Part of a small language model's weights.
Size: 14 layers, width 256, 4 heads of 64, vocabulary 512.
Architecture: no biases in attention or MLP, untied embeddings, normalized queries and keys, some layers without attention, local attention windows.
Each number is 128 + 24 x the weight over the matrix's rms, rounded and kept within 0 to 255. Layers, rows and columns count from 0. Numbers have three digits each.

# layer 3 MLP down (transposed), 704x256, rms 0.235, rows 488-559, columns 128-191
079109138125142173127139127128129117125160119125091107116119102141129115109143137138178123106099141180191115137159150129190118146104065118125101126147126181137123149160119117135114111121128122
156098075079167151176092136122122146122133117060120176123100121105143141093152108154108154105149132150173107120147112151088135118104182129150146086108120130150110106105140141170142136136097134
142080109143140125162149188126118102123085106109112131123121140126111140137109078157135089163121126150124131126082073100129125131110093183137135108098151165093133141105128159109103155121116074
134094115084145114117110097154170130141131129113149098121123137110092077099126118122144095145156119166171100091141136120094169147114154149067152138122154152156157147081126088094145107133144115
048086156118144146160081107092093120142133126140140104121102134123140126162166087154134087135142125156153158113157089159107120173175120123140201125123144113125119133114136175112155137161116140
138117127162123099095139060120158148120183123112150103129104128147136143094111130157108094124121120146094160131107098137135148123122183143136113144131145112118090150138087157173130162117113112
070123124136104122161110165123125101161144111088174143098129124086089082140137150119122092176149114096096153130174098111127128124145089098125061100125124144089109130109094116118107158108093128
136103096139109151207171127108115101126118114095101140146115128154142145138074114132131181094133138115120126171131150126141125138127166085110110114135153119129143091138150127125152108119147136
112077154080144114082107119143105111161111155130100104085147161140077108146140096113114167101155112141092153123169175113093166135126111141135110056150123102140088134138124092144141110105118125
128123142104106084145180127108136150134105137177143117133139094144107122123181097118168116107123108122179138152151137124118089159122143128147134131129169132138151125162141131152149110116148133
125135108127107088128127157138106152068149141108122114123093161139148097154072073175133118096113130124067089147070125137137144124119124141121132102151131104102091131161115124110157110154113112
135116123072093153098125117090141134136102147156127138102126122140147088109108095132146124126134133149125131150100160114107130140142155111144130144111153139094128142128128135124107081138125131
148102140110157144139125150110151177121113133083168129158136102176142141110124139180146151120158149147132151142128131136085144114094124119110119160137163123099146140133123164143097164119099094
087171122149109153092105133110134167132125108107090144145107123141138138087174111119148148154132152151119149148117135141175109116126150175146131124120162150100135123099126107100107145129147142
125098132119132131116068119169156110120153159156091116126114137109157127115110104192169156138158111098147160111115112134100106095100123157086095159138111143116153102081091143121054117115133127
078162114079123140141090112155141119127093122152122089128105138186111113135113110132167103168108133155101169131140126102114166134119100158126131145142091134108146139142119115119124122091122117
132125142119111116119158191144094117122121120150141131112119163137112124117089111095133116134151145097146125120136116138121127148117104146106103104101133102124093125129156155143164137157139142
165162142132109129125194120126131137120164156122093135139076171124145094169132101138123142145134142128164089115126143139166153111135153118086127138171125144116114134149127062114144097110120128
151132110136142114175104136171158101094141153120178105119123154133111140060131124118119131102089105094142136136125110119087198100122180138132136138116121137102153166109098117144123142182111147
119121157130147112110118147174121163112078126123101130139128109124140140111105115129117124124112128173135121090121082146110155129140100131138153137133118124067112156122132105145156139105095090
125143106096125119123165134097147097121102151126104117127124124111112131116142103154132112113118082120129119107120142140133100113134125113134124149152130125131114134132123155156096137091119135
137126132151115164157143177136144133099155178106111125156150136089155090137119130138116115139162154098131125099118112140171134095122134139138088127163158161072138144144159144103106147129125138
081097123128132123159149113087134149124098132146123153159107099082119127133160137144156129122111109118121119169140120144136118113187141122128109108151109141126141134145116118105112145154139148
118124151130102184181141137122150153131129153134103124129108170089087136135120122119124111092129173131116107086130105153118154110099139120054109105121147111102123146097161119111090073135124101
120144119138111112129106138144122135097149128111072094133158133161137102135099150113126123144170099078104155134117168132124145156097122134129183108174096121129106112099113109116167175115132124
111158119060153127111098196146103151129112145170098117126124169183124100074102099110134119115104151144147161115150120140122139149093121145110125120176125122153153119129122142098133127134121115
129130130149138116127161120128114079105106153127156144111072115126141106147138134133122158117165154156117130114132174102154109184109164135091140106087119113132133128109144086144084143153100164
070135163142122135126120145072133134126132143090121082109110116104138116121121136124076131129152131136091122119159129095107142131160144115141125050163099135144118136162102126149125133145114116
131148138125091119108178144146122130146107090142158130139161103112132133134167125138076135171134137125145127122086079126142117197156103111125098078134159106121158136121163129115133090099103130
112146150133126148150112072129129134116132124121136145129120132142158056160133143120129104143136116083119090125148079142124126128159179115102150079139118161145103112100112128144127119110138121
125126173139140126146170119133141103133107126123087140138142145168130141139117122134124114131166150132130112137171132162150165120142117129084119109129127165161123164120110122122133116165152136
159132117127104090131075117127116153128097087103121098107150156098112115128122095154112106096087153096139125173106134128139116130188111127129125120144097132137146117108127131147124113143091162
137147148086119117143166123181145126112096133113137178110138108135157106154178114091126109147139164125067143126127119164126109111174133112123090105117104164143145136126099102130103084117155081
142110142150116095143093076125132100149151111124154083118142136154081162149152071133119095167135102081144079135134121105121129105100133105129139141090131119156102153128135070124150071106135122
079123126080147124119129121104172121139147118149183148088134164126142089118091159078132119131120112123130137110155118135098151168146153176124158123138116159169129136157121078152110155109109116
150179130088117182132141099114116151125107100112155108111128113126139131107116056150112124097110121076108114127157083135169133157141125086103166127109122117138143129120123156141135139177133094
125161115138103111125085146107128120154083170151155133176141122083143099113136172122097109099137111097183137161134128125134096122184110205124100155080133130124122100147134110127179088158146126
116183120114169080121148102140190160089132139161095155113111089129160118146116088172134085167184133172143169165134175134121146095160087111093125137120135127094138103099142109134157097145136153
115124116130100116129083145170163131144113151113135140112134154123081149164152137133137146123148122099127106178148172153138098108152118081140148141109120145088132134167128115164112156143091149
130126155148097093114127117165148137129100128117159078139105143134152135116132128123110158133126150142105124162144093139116113157128130127111083076109109138128103112140128194146097139103129108
132121172123133111122151120116113108159115113124116122134089097114140091106105104101100083098130153101119102082125131123129163142134158122080112134102153116124160186067139128127127110147172105
107138172142128143141141178141163111128120087122112164122100092142098205131150137170126126123104116125118128106127143110135114118104125084124111152119154129158097130128119142138141114149147121
127132103163114114116094120166159102147091104126140150152128119130112129108084118118152148121129128165155137109120130086173133121161142102118126077107127102113125131146128150153142133151094088
114154092123123145134120153096136155091118161137110175139121104164130133118161093156093105101078130094101131122101136135104128126113109158086126108067113169138157126152114136102120142129111158
169158112133100142155103117154135138123159114079181084120145140142133103101189126137110100070120163117113115101142161142112113098119190146146068117140122104105124135141139171155178167121149171
111119116148107178142098118174166135144122116136124120130122142170101111141092137128125162108121125135101114114136119148111148165099119102146162163113149126099106086141131125139125126125125166
088166114134103109099143132156146122086150108168152140140118126156103141133125163153108092172097135131094107079152134151099114112122111091122135148140155109142130170104161140137090143118128152
070146142150135131139149134114126115134142152192151146116114133161120113140143162101156100144149107119105119136092165135172089134116127156077159120112109098122126124122157104146141114106158086
127143146114159108116118125153128127136147128114163140105168105132148121169125163156107136140149119177104141135168143119122174109115094151171139108080147178080082095115138117122122130114064134
100165104139111149134110122076099168147109119138126123124172168144131131123116132085148094144129107117123156128167133116184121112112165106134089107093140119164126125148148140131095129155157135
139126122100132126131118121193116141127128165120100131108090117145094134120107132139160179100127154181099148126140135113118094101112166134134085136113135107134158112145121126146128115128113096
114139156127118100110149099133150111122144107133116117126143121120147098100106176097130127114119125089071126128083105146137096117120091147110102147167167102108136155102162130129130198113125157
131130114144086123103096162112103097138134082123161116114153124115152086153123139131129131114085149094107098146131099104122114177123132119130106117137139147142117117099120090136124132131127161
124140113166136124093121123127156162117126132097137135129148149101113111105118095152113093172141104166124088137099065105125133132093095086128125128104112104138146107128137094151116124102137097
141126150140115163121124153126125145128120121119064150129166121115117149156157111124115093151093099137115095148146114086139123099120086135152173124142120136137132102114109125138146127127107116
117129129105119150104126115139146135154115127137083147142104102139133104148128136115110127082111153121103133123194128154113106112099138104146121134176170122122123155148135116176165109145114057
147128126136115139167134114147126097142147091071155166098100161180103103108111127103131126122111133117124117169139171118097093147141108126077114136108133141076133089125119180124133172167141150
112105135146151170136135084101116123119111148136153113179130139104091160110091144139130104133133134094178076171134194146140120128101137151120158119141106104114098155076154128101144135173083109
155123113096095124093126098139131135110129139106121134136083126116122141116108146129163133120136107140126128151105157153118122118123159100122134126124087144102085127183105161117127122153140118
149153167149147096169129134117109088119167123119055179115146137082158151127181126116142111114158099100144147126129145108111156121119132115116109147126203127130117147098144175141095154079145109
118121128134097117160116132119140113136124150118110143129140102110129136130135099132143134135076123112099154116106106160125141152111111138130136153129145125123109132113145150148100110133135142
139140142114139122116122071113110114131126145140106123118136104129148150143144158089111105157128160073099133132115132140129118156115129107125127144126134145142145137143125117147128153110134146
129139100132089126190144116131122090067183147147129138137120161139140136125127138155154134148132179116176134124089106148163137118103148101146132082088124132153153158132085098180102078127097114
156126098085099105116135140111140134156116128142160123099123147104110116105124119123165123132092159116136159146164149132124078112131129160130115143126125155126139149110130110100136120139130094
143119130117123111132107133118107151127113101116119112110125130132122120141123106176136133125151126129117126081095162126166119150164111133132132152164074113124101149101122132103153105156145107
161149184191134116144143170105152113130117134137126128139138114073107135096142123127092112104101131119177115136131132074129149133140147174149133139139095152137154105136161124133165085182117159
132088101154124140154146141177094135125122105126135133173142139131104135134142137132118109126111082180112106186106141165103148097103161116115148151091136133121095141104126107114125146140083105
115123152132128115138093172101138115111128103113139141152132088117153135124103128129081091161092115138111131097128114147174119129150105164075120109079180142131098140124136131128100084145112139
157125111187107139114144128108145145131124149112121124119144190134105131129101121135117144167113127145132087139131109093130133107143128113114143124133153114090145171116108137127103113149156118
126133120127137111141143113182154114135136109129154164097124089168140115129112142101123101140185164130084162173102152126141164106171107103166099121139141098151149118153129090100100151084135094
156153114146142123100150115164115108097116134140128135112098135096131125152126116161179123143110111110126153073103147156115136153076167110093140171117118134082152073093149168157140142105140121
137106116139151145137128143134156128109172116116165125108130071129132165132132109124144095163142147138140099141124129123124157148103143136135107112132141132102144150092098124147127135130131105
# layer 3 MLP gate, 704x256, rms 0.274, rows 489-559, columns 128-191
134141100106113098126142140165126084127157105075107115089129110142116117140146106137116131113084132130093101123110116167137074111147148124130184151140169149138106127102166090080112117117086107
166092152150113133130140101083143133110131144138137115151110121163114146139102113140115123154129110138133100135150109190133091130122141078096127157124105149092152130104134143114143117176155130
122093137106125128103148156127148104114110153099108127122155083128093149109084154141132135150101109101113089073094168101106149149088120140107079135182076138126182144087142094102115055139113130
169149133125145171088102142079155133112151144115111097101136113125148123142111182163159138123155123151145139142153151101112100148139112137131089103098126082097151108149112157148150106152156109
082159144124124120113114161144187060101140122109078147116137093107124120125084156093115115156124121096140095139147103118137119113135104105127134111153140105117095139117150145123121147097146117
122128157081171090113127117157172094105119131101113139177110153095124136125119145131125141080116174122132132119132129142116137148137118163157121124170147121106118097129212114122116136122147097
120088150134131099110103154119095163130197150136158123101131103108170095151110109120144115152112096111135162161095126134124126137166112105149126163133130175108118128106109165137119158132113087
092141130166156116141075126157164109086117106101136121107092142106164122105141125114148058122133139121143103135111141167095083089104097089131126089112119151097156085105153123124144151115122116
073149096159131118104090111110070139122154157148068113101133149170138134094089145150125093136113099129135109110130109130142142076149128083160124102156154151117117131128170114136152127110102133
154122124118158107117117104076115118136148123120127103129160117102101118140140127108134165145118154114133093133165104095077085131132099144162129147132113141154135135127126154109141138164140163
131118124131151172129147114102143105113128106143165123118146144150174131157130133152157129109098141108121117101064118124100109090136142110132146122106108112186094109147142111131135178132141076
122150109074180102095112123106089106122127131107086114109138134140118157133142120177140148143174102133104171125121102089147171149089158123149127105092172131099158119181136150143157157121125119
109122126114097102112137096149121097121093116106089145091106106162141135090094148143126055127117101145116089100093109173083118138122143122095156142137123148126184113122128127112097104158172136
139159134109164098103142156156149097147116096152122119153081137159139102162135123129155133135121114132156151117144092125123144142174125102146081105106110161115082104133128143093144117111098113
137101110143117108109113154124114143122182155149086140125124077103132146142161127125142152100128114124094129180170161120117114157086131078138124161151127139149119144143125188126140123146110138
112152153113131095128131145140138088087150111136189139141128139144115131096148142152110152144123122116102103137113118112140106149104132116099122138116100135101080120103181149132124096169099117
134122116133147179124110157137137128110123057134146131108115121147187137111121127170130099106145127109144126123106144123119117150144149134126120077168132144137112161131143154104136127140130117
141145092158150143143097114105125126149128164104094108132114114117109110129104053145095138150103153126133148117136121190110142125110155141103156114125155148088108125118150138147115143117129156
135123118136139115116153137109114122144125138147147128099136138135114100128098157114155098135112149109133092156138143133129096163129141120137145108138105126129154104112152159084108144132133107
114156121139145130101143139101129138148092118082134092128127111139093141119160098165137131142130152149143136080144141111135130155141100118135094147127111148131114134114104120134119121121118132
104179115189147109118132148125158111123110099097164126126121130127132126066096131162150148119125128130115135152173120109130109141129140127152122111124125149158096136101122119113122125140096084
084112115132165111127107137123158083124130041158112093138102091143099117108156140124164152104105130128122110110102168094108120164130129108175163130110106130114120121137142123136151193115179141
151121110148146119176118116142141126100096144110113160167096170107162153108148130120135114139126122099130127140168120116168106081111090130179110109127137157100151112120102144113113095124080147
114158147162150176138132112148138132126135108146154130145135085119100113159135123149094102144107087154116149142121146147146130101117163118139103113135137101143126131139136142145138171156131075
103075125168129103105130158092102162126132137167128140153103158152146133172146164126146153156086109133126113118157119156097157081110107128119115156126157139120150127100147150120149189114122094
107156083112132164133098144161132139100112105140135109135159104131140129145130115096170089140136121095140141132076153126124132139102122144137118114124187118083140146157146113083124141157103160
124115107142113137115103101134077105144157189128121143114157102114100128134119132126132104166171085124112159115084149131154116155090122095136116134175134172137123194113136114141137104098102146
121149112144056102170156176155145182150107129131150150162094126095152135111157112099168151105146157162076144138134077172124137112113114121094111146137140157132143130124094145149119116130157132
151087118121133109129120144133143129153125121160127151109148139161085130167132141129137151178116133114130139126140136139086095121108114119104149134169111106134153143107160102136147135103152116
158179150123131096108148123107125125116103135097156084106138116115101127171108087106156100104105107115134111164092119124121121154109118135123118120107106150119131138113095109102111144117186147
123146097113148169133149146097105145098121171147143173142134141150122118154126133125166093138144135136076129140123162117126147099124130133112114121088151124146132117125125139123151146102097116
112157108133074151146122134148102087168136156121108131107128194126090159136153152146133140086147102124145112095100133141101180142083147090140097141131148134118100160125097121111130152150132150
077161112112141150131135094045095100089095131118159140122137110128145103112133074121167088111092148122091148121133144102105143082095133103132141128110138117150089152143105121084145114145128152
114161072118106072110140150145124087142166140080102151139175118120120133140095178116120167121127171140053139111159127139145160112131107136120109077167104122121107117158135132118127125137119102
090161156138129126136146130135142111125115121128102139151116133150117087148101151116135113064164124132134127122115135165131138159099132136106159107106099131123127157121083109164152130096133171
126106148127121138117147136144112122155144133138152148158124069146115155117195139129080099119154138088118128145140165143113112115105075168111098168159129120178114140138101146138130125141134118
096168128102118144151136102133102135164184157118137135100183125138149108103119123172149102094162122112137087128148127120142135119117082117134117159139129161125121112133164153139172138107124112
146154173100098089146120115136129117150120143108153155164128153105123122130144093150140145108081144103133124106110061078127143142154195126125167147129087094114098106110123140147103132126173124
130163106155139152123143088116110123132142138144135112106137112113120144112109113138123136125131099156142122107087119105124130131135131142142124116132119111106112147129091152112101179166184138
125087123085177157155110136073073148125119114148116155126133112117143119168132141128181116113132117148107119133107110133150126160135134136157105093116145083114168144094133117148159121128140116
138162108109135097122124127136151115137142116143110109105125119123105104119111089108152143112133119087117159113107135101102113105134111109198135145145113155173137122130115142151137128096152099
129141071123067081119134113111139101163110145131130123158147092111137150076135141135080171126084129125099093148134106138131131143171125099111198080090170095172132135123096116087096166158095121
134107114102151170103156112137142148109182111088124148135151119091105120112114105170153113171148143133089086118109110134172121148155089123115147118093115128126118185117130137135106118124132135
163129175112056103153161108135149120154154128128097118120140079144157160126103088104112155136134138140157061158112163116155141153125134121127102119086114094086106111123095165143141139117156151
135105118103177119144133149141108126124152166105088113141135102118066132135108093144153101143100115133149106166166109116126095109166137142126079141139093118174089144111135140114144132143116096
107085081120073114114134151140110161151124125104134134112130098153165147118050145185124114149141129106109130151070145157128099166147139114165144153131166141107141191170132069140137137132159168
109157158155111139148108124132083148103116111119107176120143141110162081134165157087142112122108157133117067119105155124164134129126147091103114133149106110132143159154112120076120094134122119
138109104176112109126119084122126109089138148139126137110162095145134095116177147168167139138099127165177121122171158088094167144119105096106122156106152145120130155164125147112147139128110122
115118152130152098180166124129107151126148118138143149111120096148175134114138135152108139122096103174134107113179138112116156080136086145119079178122147112119147116153088118113110136144156138
115161106129138151191074159115123100120111128103088144090143121103170173118117147121131161162069172124093176146105094159091128130151124141114096116140114130169110107133146099170070162147130091
101103071153134165127132132169161147149109134171070129151102124115110152111162099100151110110151124159141124095109131119095168082153081114134160121063115169141096085114080157139142178171136134
162111088128094115116152081122063114138129107097159150077137116128173104117103108088157167118119118112095153148100139115134155127090126115134121139153160171154126134126110157122125129189189130
117114135172134161132089129101143164156133186119116179119106121136120114099152145114146136108133083143147159144124076126143135134115112108160123140143162116120111156105166142127119141129123143
099137114090148081151107156112106138134113140146143151133177127135145122112137123159137104124085166139116133137107132120152133154168144127128112125130137090112110110148150125083123135110158167
098105142110111160079110118137095169066113129155143168152166116169108091116123126109151139170116126110126156129104141144134131131093133155108083104151081097126151141134108162136103109118144162
144122130093153116101118109128105113117119095131083131090072114104106100150086143097105082126145105118121170127117089119151112137132151128179154127104098106155141136125171152144093093095185119
129108125109123135102164103139132113089079105106109129109107116103142112108158146140176086105115142091104089150152112133136108182177097148119132136116118137132114141135094119126140105124138141
140125156117138121118166113144115115116181136105121089134110107130127103124102144115159132123118108113126091140140151147126117102118127122129113072142102098143172137168137123109118119113125080
112153135130155123147148144130104141163156110100160124174135093157143140152115129133164142090120139151155106121200115105151174150146147134136117115122112115141119127168147108171056143145120132
117124152157118104072141123154161137116129127094130136141173159092114125103109135102142096095092136151111099119100156133133099124123153143129112112159150162117121119133152113121129132131105104
146116144153098163120118100119143135088128155046089124124142098117124123115106164141145126117138167122085170108131117110137152151152158124141103135141169166112145159102133146142071147154147111
163130125167116101166111156116092173153120126156141134133132067100135169142099090172157153101156123117084130111086137149121136141122096153097103170107099095122083145143111165137134108133143101
136154133124099156128127102172136105128124107120086179142145131138118111102132128124122102135112091121134134147146125158132136101140166109140120110133082118153127131114120080155109138161115124
122112137125129147087085156143072122140099114165141120124128099161143118113148143124095138126144103125145156105152124156109183132087144124100102152147129134101095142146096106127142157168148144
164149118115101132171123164141132115121151138121115136157134135165136118127100091103107122088110120119148123166116156150167111107130130094107131112112146113106144141112127128111129101104157089
132148125130119140108106145146108126113139140138155112144118126104148130134147131124130107134176118098135122133151140149098113142145130162142131160140154138140113120141164169131104146135155107
166117130113117134135133162139130134123118169085137098115143113144157151116137113098092131150096093109156113126145141161092098105131147139085099098108113131120123179141124164134092134109141151
103113131133126118101126137128135143153129135118140129108104149177139098138143104093107114134185098118101159144140116126123103116140177130137144132105143103139126132111129132096116153125144119
134146112193108134103114112132131134148125117135135151132121099128115141150128132105119160094128125142084133202137137113130175127159094090135121116121165129158142183140145144152122115142128106
156170144136095119148123092115151089097101156128114082068126114148109127120147162125156136123099155121144143125111104111115142097138155089154143138155182161177127137116102144115130173131107112
140090125105142164108159097114136106114136150136110131101137081116147097145086130139136097109150126126152125112120121127131138100123115122104102116158131139155122151130142141106112144126107150
# layer 3 MLP up, 704x256, rms 0.283, rows 489-559, columns 128-191
155110158078132148105143094115136115120130131097130123161131128079141157117195165112072121124128174109127111113124106144092133157121147104123109113130068153118125129177131099111132117109171117
163085138186159149109106144150122135145144111102133121142108137157100158108131100169115066145138135124153125138133155143149149116128124106133121132100129121165114164154155143129100077125162115
097118093143122155134143134132114150093150116116162133152113136112114118119176142129138156184106136076105150112079126100178128097164114139109150121094131146136120112131083116125132156103116092
151124157153141179162120187123068127133126123138134131114153146115111101159127092139094135110133083108150126087107130121132066140156077096096131139090123147117164155125119103122113091107152138
192170098115150139111101108118120141206146164115146112117134153128148133125149137128117108151132102132055110111133125106150108100092149109133186137124110144147130119132068097104110127150147156
131122141134099159157098104108123151144121104124118138102138116109142133142110123108103132151154117091083173123171104149141163111149183094117146160144117144095113174109121108121133090164148054
132127126116087136108114132179118165115165122148123145149123152178143055147115129166127137107155127105150112087125150128174160173137131079127159123163096167139135110105114164139127142145133125
114155110147146092158137104100097068138117153132070142106149082081100109163166167116092073123114136128139117129118128158146118115164148137142124077126147156175126161115130112105127156137115117
090100104141130126165124141116163149138140108138153095121142096141066101139078085084144119119164141069132161137148105129150118112152123179126129083171170166112119121127073107068068119112126121
092095110126119111155160149206134130182159146117124135129149135109153167122091134126129161126114140132130130176136104114160147121147103124176167098119149093095135117135106146138071129113111146
123163117147106132123084137151137163158163093130124138147184118126122084155140146102125143164154123135118126144116150135144083131147129109132150094128116149150114121121129098135128120137120144
115097136117117133134134128071138122151106125101099141137122086172082098118110131144082164119131117134153147157129162128146130138117080162110137085129150129136094119096153148123137129122163076
137096122086104129125134105141105117159111166147132107158115106105074065174161102122150097132094108139136155123138112152164143116158115113133116129122154143096112120129141116145100117115123158
142146121115093143178112127147140147141122098105142111081158125081109111086153108134100132118109153115114141114119125174067152106108103119121103146102154109108136172128128123143121153141133140
105142104146151133143126206156104133112082146107128101105106127152104080111102144084143105135147173120130155113106177093114144125103088105125130129152137150124104103136100131106111150159130111
181113108134138143131142109094132112119152123142108087133150128099088114106135112114118144172102139131124157084124159118124111157100118135166123181139117130138118125137117146095159118124102155
103116116131152134112146120128141180140120105148116153100127099184133158140137116112119139084145113125142119143131168148110158122151143105117165093091116119070137144124090138129116122125180110
100124136156059127139178094146115114119089101107094110139101149097097107083178095116171131120160155114110120130121113131077146093161147091107128126121122135119106100111105143131108149126157161
134163115137117086132119118110107132076113158096142093146121152148159162139145156126124157114135077088150138091159122123141182128120108150111132109121149149130111165118079115150132125125139104
082142112151127071106149120113128124135130121126142138115080154087138137116105120116118142134136114122145165128087135136125120160172130116112135129143128091163138144112068137093112127170128138
123160139126171069141117117137097130129109114117145139113153137096152118127076138069115107096139150143106122152116186099100160113079123153125105097145156184160147143118117134094086124145116168
120155143138083119128129096135150099120155097168120110128102130110138163121126113120130088138120120087136095119101091077095140129110151130171105098156143104130130161139136094106148161176143137
121097155096132162158102144120124127109127149077167089125098112108122120118098152118092073105134121129065121172159107099151155126149094151120113133127131160124139124112121109136127131107156089
149136126122172125124105140120140170126162139086121144145130156159105128146150116102122136151148117111122133185127104158106108145117130147145126149083132180134133158150117109118138135127106176
161137164146136112110113109171108095084132113151141146136131117139191138114148100145145134166114162177084121169176138132102127148111119131141079156083116131171133137126131124121135133102146134
128139122123148122126151156135130116121124150136144123129116090157147136135111101101109133127158143129162131121110122117104132176128142114140128121121122130108178186098152141104095143157142147
179132130125102141129121130107127112057144100129174116177132156136133107099164094135103129143115126102161143122182131141136118148152133086125134098110142138125136112121141132132063128112176137
184126112119159131076160149164122094149120136116172160189150152116130113166160129155097131127119069174170107084122102144101128200149113085089124133123197134109179167113140132148139128161137160
128127175157132148106110126132140146155080150107142164139154074103136153131130132126113145132125095097096108146116153139149120118108142130122082113092125175150121142185141083146126134150120130
104112125113154100143135133115163103148167150151155158138171128106125166111141144123140210138138163163138078098148146162161132149146128139153077146143128110110123096113123115171162126124083102
131143102091135159160134157130125130083132123119154144141084134135136111108153120142136097091116127158112151160139143101175134124124129160170074138125128127137133130093098126110094156118091101
070077158082124138106138165064147151149104176145109146097143149115151109122142104139130140132102147129132139143094149108145105172149096096134134144127131166112134117118113096111133091082082133
156103171155148136164153130165165116162105133096121097121119125119141129092128108125124164123139105146165129109139120131114099144094155154110142118137147100052144130152091147107113142150170131
128093114119154124081090068160135071089118097151124138138140100127134118115149114123143121098103106085107144100155125143159161127111096130160183133120091087118130122125159122177156162127092142
156146165132110089162141127101143123107139119149171121176132142172151091153112110150149137132121137139136131178115156126126142121106117106112102081144167106139137162149126081116109148112178144
092115137171074101133148158107126140124081150157157116100074141131152123119122118120116107121133111154094122115184165144150101158135150138140113171138154099165167097131106099146130112140128115
101142125126152155121129165162135157139122138141132140122195120190167114143130071150146141140146131124135158146096094070131078149131110134125080167152145174155132103136174183156124156160121117
091105148070135127174142174146139137158119104118098131161069139144150116121104123083134124144064103105109132168105090113173122143122103164145105128149113113117130115153125161142132115106138139
143133123078120111136130135107120105069151086118156204152120127175105115108143147121134114112133163131103153093094161139127118125095144086104130160133116146115167132119124138132102120124168081
103178106134095122107096078119137172116169083180161140110119100123128162082154126130094110111178137094107105087128110129127143146080110126150134119133143103101107109117130119134121117158142143
141101145126126144147088120092158137122142114116130140139147119135154112124117104083111113101130123134109135169156129095133125142144152146140086131155125106119143114159154142134124130145135118
087119144114114136117096111162138094152152137147137166136148117110104127141166121152102160089111148112074152142154137168157161107137138138126110104153079102156121133099140094138153169134113127
138103120117093163138119105102116149140153182076142134118110106161129193145140149120153126105122082157061125108111144115112123130117144102111103128114136161150157148167123141131128126115111146
136123090090137169100080125111093140156126143109160089077125132121108114148123140117121163121098119139148111138131122163130128161103151105063110141128140156121174103138104107106148125129135113
137121130146156138118184158130115136082118127143167108177128146110098121169117116147111098115153147183135158130136127112150126129125113144135122168114152143129131141135124123124118111171133120
104119143182096104097117118125138129132121126096124115097125144060103135149149157155118151131111106125106132131080135135119090117137085106086120158097123159115111119081150199166093159147135089
146150129133130145090097136124083159124114092114103135140141118144180117138166148144165128153150113112110123133113108105098141140156151165138135103103128126139128109136175127114111086106122157
114098102111098145118124118108095111111097138107137095096139119145111128136115145117074149154137084102115155081106101094134106118129137115139106090168196140132099151117133106157157139135119139
105171142181154126203113132130164090127073167100132119131102146153120158150162110125138122128146121112150152131151148115080124147165164158160161149144130111092097146171134097154107113105144097
190127130146175107135129123155139111122092134115139132139106125090103119114149151103121125128117079080148118140105092105086116116120144152125150162153125104152118144131128088139153124139086126
124096128151152143120113151132175153156110120121133138159149132113125137150171157141133167120165136134098097110102144129092187168113124164147155109163089092154096134129135157121181112088097128
157124139126116089139115097162148134144124100107131121210120093158125128115120126086118095107121129139111154158107149084127119147154175101143152091104138115113141142118109144110102130154131128
138111105089111117144101113128163138124099152152146151120115099127146160139107200095104131136150146129125136128129122147134163084117114141122097138082142135129158135153108101135172149114119134
096128132172140125152136109124086166188179141108168146118144126161105126123129151119118140140117120157137125107143157102107135132161121093137120121118144091150133148086091118130130100139158115
120107140101168088112128122147109129151096147130143093113138138126174108138121128111101151154075146082115158193142074132135175167112149155140172132162123120090121106093116120149121181081112121
118162106137170103132125168139100137148138118145126125110140147118124141110086168157148138112112126062151149135132122110120150106153123127164106125089078149140103161122129127159146103120153106
129129152127152105171133099123135112112135156118130138150127108122134169137131128123167090110158116156114143103146100132130151146149088113148127162137155129103138144071134112147131121132105145
130161130153091104124115126119100143136130134167129177120108143099146139113109121160110115086144124171108131130162122100146131098160137117135110091143123142159076115132132167138109155102191112
127167123147130112132155135144079089151130139124132142144119176106147142113149115146137121098114131168105139140093166130094127097103133096126149114112175116141137163132116164131122154115147129
145095150128133125125135118124171133117103129142105103099130150152116112112120135101146117079142130182125114128144127101159118104148105129127104114171139118104146133142168167132088115122177117
125125117139117169126086113135133098170112084126139142141149123123124112130107152106150118117123130137137134141166167134126107126188131124114095115127123115072112151117171119164134116121144148
115113104137155131145080131089085093162165123201141119108129124102110111135128106105177106126124107119138191129089083136161141134115122123114088129102136160086091133130154129154121123139126128
095116119104078126136128128142164134111151107127150149100103145141115118102150161107129118140153113129109129113100138125076152115104124097170102102128154100121136132116128098119071148124153133
119082092110104162138130136139045106106124133145159120129132170132139100081130141086146110160110146125128102085169171104149137117101158117139144093134123121126129120113133130140107190156123156
083128085074120159115109106101111111134140119166109128161157162114185112127132151070114122129148117132117131158110102094138117085157100156118145089138131120131161118096162150162079151149115146
104156143133163133146107155124159135122111094127129118132084109125096103136117129078145154126141110129158104130117161084162099129131084104165132146115138173178099140144146103151086150127105084
146114173146137099106147129141113125112142108125140133145123127126100139152100112089124157108158106101161110125109118126119127149108134146154140117160138121182150114104123095168130123105077168
110150116116140122130095140156132130122135082101125151117114145110119095125097115124131128120057168092129141126121095105147112127107096127163142145153119166114137131136129117160118111132149091
170096108136138104131103096155144114111117120098182166113104125125134139107129104127135158096113176113110118076115103171161155116157162103100128066151100149134152122135130099115117083128141141
156183142105166133126146123132122120156131100108154157127151181126146127116134098153081135132098080114155113132136099176126120129145096114097151119119102137129122140149134137164082157101139108
158157098088119161140120090150120140130100097135114122111137130141103145132151124120121138125111161123154163119180120138089133117126142168139126155084133150099179089179128096142098134094138130